Each number is 128 + 32 x the weight over its row's rms, rounded and kept within 0 to 255. Layers, rows and columns count from 0. Numbers have three digits each. The size before them is the row's rms in percent of the matrix's.

# down: layer 5 MLP down (transposed), 2048x256, rms 0.187, rows 243-326, columns 32-63
# up: layer 5 MLP up, 2048x256, rms 0.192, rows 244-327, columns 32-63
down243 113:145150108082153101157133086146131120160074082136101119106083149152097163133088101177134110111125
up244 098:134079121158131086130104130107120107157095079106166127141143095072103111102142135172106115132150
down244 096:045092169167104098148101128151158084128088123174137053125072061110076125124149076103206094127143
up245 094:167169139185119071064133156106109117122177129029222145162172145158113053080052135151137082087118
down245 096:102065140071203154181128143130072111123086151092152119119129148130090080084134149134107140120145
up246 088:063127130169121131090142137159102106083157118121120144183123122136106171123107175126118146130152
down246 093:137141177141140114115145150127096142105128125132119125084094155161110186154137127174099082078154
up247 101:122054167072164097091149150159142201049139137139198129128154106152156101123119157112082070121108
down247 103:095127192175148106092153102116124127157138113149125121069144137152186113053107154177174034104152
up248 094:098091147106169120189079103100150134112123103164182138087126135120114123147084091153107112143103
down248 104:111150098180104075080101116124118100118164148162184139166053111140086110106073067130070092096172
up249 103:179128122158078164142138098109144144088148139100115085127108114128130144152134094095114199182142
down249 101:117192147113129110114111148096152140127130159103140037117078118180076127116136118159095138151121
up250 100:163150198157113118184094144154125095117170161152164132070144105127122149045092163144102155168099
down250 105:137088114154135206151124189082113115141114155168168126127122117075160153148118136157174140136139
up251 111:152064153124138153096122130111165087160107050165093211112156118130150134121148126146144079099129
down251 102:130091168197148117143134120130158017199139118150180091109165102092173195149087097110199124149099
up252 099:137096206068123120096119126161104208116126113154113060137195101072121167147105163149108123139161
down252 101:208118128128113080161063124148142134140102122130168119127002093164190104063126120135157082064134
up253 091:163153092085096127179145126112127113074160148123123111105154098150116126106163162151115161151170
down253 091:108157098089122134140098127077087106143175176136111144212106118109160064110140121123090128158177
up254 105:174058140143112148067116116185088089108152088168147087130123181120093172079098128137129170136130
down254 102:114162208099112131090081113111097057176125089124090165178143160139133167100127139122115063136092
up255 108:121145133132091178146171125154137103075129126132148089143169125092153155134144191185116119106142
down255 098:110101121111133115104090146112093167163140149126173139108091141156113181104121097107123120104091
up256 097:069105110113084156117078098094102147144173127133115126092104139070145073164151119130120134140112
down256 094:147156173147050101057195109099182131147064139106142172126117121137138159149166116074144125163137
up257 104:073154041197115145164128174131112144126117098134140149118144136134116071096097068144143101157130
down257 105:129079124177082071159128128104078065104099125112129135088149116134136162140133169108163086140135
up258 102:137141192152151181115165151136101144165124081138120142080097100166119152124127125155128153196136
down258 091:132164132143081054124167125085092098121152201097154159157076120087107121144108118141141104155150
up259 098:078120171137063149149116183095114135153090127127098144106119084104161198127165098119116069111173
down259 106:127132125091127138126102128096208137125126153139086141091131144104061138094171154133097106113083
up260 092:128109114112152168134101126165130118129207145107129107132147164177090200083181052142097129147105
down260 100:140142142079134137159146139148163078093163120123159098121148131162137128132139076135084181117152
up261 105:077180176185079138126144100094117116092074183094164106072144139118154135087137130110149171100110
down261 099:167140214093096093140131073100130153123113097111196098158079124136117108154094093165122082144122
up262 096:095055166129135145125160146159092189163110100122134133151123136121129148103119136106072124165159
down262 089:157117151129151043165145125126187089083143083032157120167123148139196096118050126104143135130127
up263 099:154139146078173129131203178091086086080079097158127113088140105086134171081112107122055087099092
down263 096:207156112179129053129118190143112139130163080141087129165076127126119164147147137134182118098184
up264 095:034068169190113146156128138159135098071128110142128155162135129157186191094142111049107112115171
down264 090:145073124125054129159148097080177124164149097099100121125174120146113073134160133086158165163119
up265 091:121156115117127178101145142108124173131104098165113163101159142182144161071171131180140148145122
down265 089:134138120130082124111118145126143139089152136136091118120138175164109164100145145145108151087176
up266 106:115128171126157099131115105116101148141144103135079115109099213112081162086182058145094135148156
down266 103:133135081125128111148080140129127067160141115168140146117083163108149101104100109129116162116107
up267 108:134174115197127151110061151122120126165085152149123096105158099105168152154145127137089145153137
down267 104:107195185122113086150130147072110099144138111088088129135192103122152062130159155085178122082119
up268 094:122146106129136160122167099145148114190136155145141103146149185050111129075079206123133116145096
down268 097:111150117100135170068157162086138063123132111141142108126153155094125152066134131175088152196143
up269 097:148079142109147196166135134190164169086154143160063067077125134112064134173167134095058154162067
down269 103:107117129114132131168134136120135175158166182102094074096113118163132133158131137202096166197100
up270 106:077117154114094135080156128144101183103133143096139156139148133103165151101173189106147119132159
down270 103:140144175075127147130123134126034143206111144086157146120167147086181075078111146164185102151121
up271 110:081146112159069219131090113137172135108145164075063135117139161126150140073139154146086174151114
down271 107:117111105077136134137150150128089148062050149140134119137167117181195125121137096063135122108122
up272 110:140095067144121122100156153169088145120137126187105150103098190079168141089154119190139128121091
down272 110:146095179173093131079183145115122152175140145111057121070148143175114144127149107170133136095150
up273 099:118132166096147146105191092082139137082132108149115127083128152154087148137148101171091141134156
down273 098:147142136125173102145149109100132121118145121164140129147147127123172110067139126156140125141193
up274 088:118153103156095179102087109112132184151152127120133156090090082161092115138193125153174096118124
down274 096:067083120078101091179136107133130135135118113094132164083159160124108137183153124062209061129132
up275 097:039128118107098188119146134090161142112070140172141162090156119204140199109115092152097133133110
down275 098:076071138145074126164153117125145170154087132189192106127112157149069167081116044167141135136107
up276 108:124122114144133162168110116161078141100152147138164036067121165131096101104125158140110117169120
down276 109:072126186121102111137133111159048089067133126161078089154120148116125125038096114083183103133148
up277 100:068120140090155148129080163156117177060073129129079107135194144082128133095087102051142145092098
down277 102:148111084176174097137114074158178097134063149154175168167101161110086113106090119110143107093146
up278 095:114133096088091092117097153122186177141108109154139123121114163163142122076137123119081144126143
down278 100:182177155107108184166095151110136114164156092102187180186115165138155119041072129115169123127077
up279 100:122151079137098153041152136151114133182107128085134095106154146133160141069175155191108173176099
down279 106:139198104134102111146069080106142172181152097172074042135106164154149168137148130161089109130143
up280 102:199086107094172176119091173165114124149098119149082181117164198138130156111083182148091101160132
down280 100:165079118104150132185161115101159164109135123128148141127124068162118070193143197198146152183121
up281 100:129127140086112178057114157119167097146164126120100144159142115048192108190102103169119161130110
down281 103:084153122140154160119115101148123189132176129147118144155123093162185091156143115152149076082092
up282 095:093147134190148127110164100102129145121171126109107084183169174155159134151114132129143056081109
down282 092:128175144173174152132140162139153103140120110090147048158077108098042118108124125146186182179124
up283 100:167125122136159129146149170170204168144121096160108141181145172115151126170100121179151129155142
down283 100:140158123125137107133146111137180115140171192105146120111083095118098114159123080098154155194117
up284 100:059106105133085120095164101092130145137121094162109133145136112165116215185124108128123149068125
down284 099:137135159073113148135147133123127141145130134139113121129062117146097117153113094101188137128105
up285 092:087126116131127193093171118131110104130140097117158148121155172077105081169167191143109109113178
down285 103:117153085110069147103134125170065166148116148164147153140104163139130092077168157148130137089077
up286 105:155049174179115190131163135155083170142164184152145060072111108134134132113097124158130115019036
down286 104:113079156152120106150150125157140168134163094112142129170118114140111106109065148163118035096126
up287 091:120105142146132122156116110149032141165098191193185145147130135155177101153124128165135135110137
down287 091:121099086144151092153155163147146148178105118087162174082119155136138096159168152167065138077112
up288 109:107103156144121166168159168110094170154092140202078153138167093177123081100143133124088152172086
down288 104:121175118094145099115067225120161173133140092101125124097081125168142111035099115137119135123191
up289 108:149093113128101211105090139137076109139062161115111101155167126104109105073127147108132145125140
down289 106:134145187185130105127140109092165102137175180073156154162127153139125120051107145114189124127101
up290 098:142086135136096181150150158131146172055169131132107112116129113166073225145182117096128139080115
down290 092:129063170136143103187175066105208140132116217140179146145097139154134126167120125117128117150128
up291 098:090125112147099111161086052106113126113111091073142172134135100161143118088164162149149182120108
down291 103:159117127124128136116176172160096124050151085095143130150115144194183124128182154190181140104091
up292 104:162101155115069156073161148124157110145128046109071105154090168155109149103079078167138134085109
down292 099:121081098186126112198067113145099187094159226165121133062157144113170153126092114171135123108161
up293 038:123114123121129169103101056199150168130158089114152157142156125095124116093177093101085106142129
down293 039:184110112072144082140092217068104078141097110126135159128122130141096142106145177090097177143113
up294 092:122087069146145101116117100108163115131172115128130122128166129148088190091077125170134143063148
down294 095:214155147127118140057163164123120152135163136134145105167085096101133074136134104137140130135109
up295 105:085093124152139143099118093153112162142185129155091131097091127117128134103115062110126117080129
down295 110:148160083160118077104151146162169116161172099178151109100144161115175150098130103123092115108107
up296 099:141132125147084148135185068127154090099117162078109080125163117166165087154142128170025102083063
down296 097:199200140104095179116081140136157139077115119126147109080135134101104122163101138123124109122115
up297 100:112138137141098156131134136074147178124147161135135100146175152140154131059147128078120084102110
down297 099:100154154164132107124133061101079105072139200143110123131140166103092102114083151118180116138125
up298 094:125160126175088168110150131121117114144091089184124146144124112175146199106183136199120133075120
down298 094:126100189106141168166113062141164098113139165071132121100148154123120106129042077126091114088125
up299 094:125109090144146140178104132114084111112125138098144138077166154117122107126154129143130082111168
down299 099:124148135123123094138163144148144164125123121108075161108099130068129222094153170175157138136158
up300 098:093100138106131126151140082141154152142126165169159145117135121151128131088142153145131122092132
down300 106:153131186081117147134119107186104123165127162111117116105151121056132156091112134130125144124190
up301 089:121089115136117182060139148147112120140109122075133085112125119142071139087135163174084085151182
down301 090:209153143112038069155156134129104119092136192115186106148140108143148078106114113167148192145099
up302 105:099110195159156124144086107133080076103204137106179069102122070126144169175109120138126183177158
down302 107:128095163164103132143144127137121122144159167114152120152086157153117096118174118107157065097111
up303 100:157113144116122138093153061124106145117103138147124128094174126091152128085195081093131147113110
down303 099:129121119136141179140068139180114189135141118136132146141080111130131136179125173139123082125114
up304 094:095165118134119116091177154159099078127156144127101148101146098091119113128103121121109189103105
down304 095:108163114137123081121135109115149171143147108128131163161148150104030185119146071081131137119113
up305 096:174131165113126156076152099173125074148111166103102135128133142119047116137135094097140107127129
down305 092:153099133139125106151081109160087112194149099132103126100132147177115134146059130118168187167163
up306 096:114101118170150191147126202165126099127153162078138124126113163104064138080175104131105161101158
down306 094:070130155146115064133099151142124154178099192183105098110108130078158177159126072123195135148064
up307 105:091090133129129193141136160083193114127154161152121133111125113134184085143176147096076176144132
down307 103:104125140144152164096191151124095136143100100100092123098140116143114155104086087127139138142120
up308 099:126125164137144121144128163099103191163108101172168098153177077120105068107141127181075092064129
down308 096:090139140077134172126092111177034137091086147106115074159152130163115049148142103124139117130135
up309 099:096097161063160176163236064137102127173119174106104119167159099174110099107107101168088163214150
down309 098:191117119173143127087130148127101098090188107173116138126097146159097105167106167092131145110115
up310 094:142112140100073154110107147149153140104126135151146149141140111099139085146173120133096093131126
down310 090:124112147166064114148093122105149123136099174092121123171172119122159122151112157133086144156116
up311 104:099158106176144087131144198141120113084158140106156155080161103118103129127175165152114082122118
down311 102:145104077160133061098148125140074115096117132143236090068155143081159136125122108154148125163128
up312 098:134151150123156144132175120151170127086115117147186148170160129153129123185182107111132121144073
down312 100:115166154155123102145116110086133164129082179142187177144139102133130141058131105133102139113136
up313 099:111148139166110130115075153138130101162162105120133125158104087090142158102139149125135110086126
down313 094:109131108193121120121119154130169111106173148108134181119079198064197114119144057178119155121142
up314 106:091126146109166144102150127073210148112133121116065162095177137047151164131116178107132120102074
down314 106:138113164092119133141139118118098163112126167132146096228163139171148125131130172161111107073085
up315 114:088088130130149167120088166126149111128102119101108114149121131063203179171132098110135117138114
down315 108:057139098091167144121159081124140127132116163136128093102099106110132152180078167155161129089104
up316 096:109095122130088133086071129147156105157063163137172106133141140185138120120103098125094109188091
down316 097:172092064130115116136114121120171117120133064175079155118133099141103121180147165161129094114137
up317 093:140140096183136111160126097145119144095084084074078138128166143145136167114134110122176068148150
down317 098:117160127128158069152141164154047121100182166135118089221122135135137078092096149142181111137144
up318 089:068126104151112126114134109133122124082116102058138137155128175124169111103053132131121147155129
down318 086:119154078140183084101157112110128162161156119173148157128147068165117148112162118155117129140142
up319 101:114182139082204109140136175104076103130096102190119088123160111140141127131100145102153094165115
down319 099:173159104175061144146142120150116088145131117147118121162090145133090051126155084127124094115105
up320 095:116114127143201141152130171155093101136065189098216159099097117116141126125120136095136104060114
down320 092:123100089186135156142125109124184145115141121120137137177122135128167093101140098167162104091158
up321 103:130129108037148172139130184161146105123096121166118082171191124133096132127112159165109178114158
down321 101:128089130181147115151095135157140128127157148184158103128099122144089142175081175113129149117135
up322 092:116091093090077143098128096123070098166130148134119167120130097111111124126113171115174109165129
down322 097:075131097135158071196090110172191143152150193115141116131142085120144154152144044149168171083114
up323 110:173118096208123137093119158142126190145115089117135095136053108160104087151053120089113157122153
down323 104:216115084085100185086139083124149095122177152107134117134109154165123108126163176096161147147127
up324 108:090148186094127129178150087116125140140124152169138086110092115174109173148172117085149145149151
down324 109:160095129089189134098100116088155111043108158144118155116088192154156120152113152101127178120118
up325 097:133151102099080124150145124149149139170086117131126183160138119120148115100121137078115133152132
down325 099:105129137161145134159118192153096056137141093175119144115126164078111075160089123184101104136160
up326 108:084147192108104126152098133181132056109135082122127156088123143185102119086119141083118182124100
down326 097:188159130147142054178102126105171107142189235136143085189094145096109076150113101175165116116167
up327 097:140145104127095133096162085123153067127127203159148096082130162115108110133162149110111143110082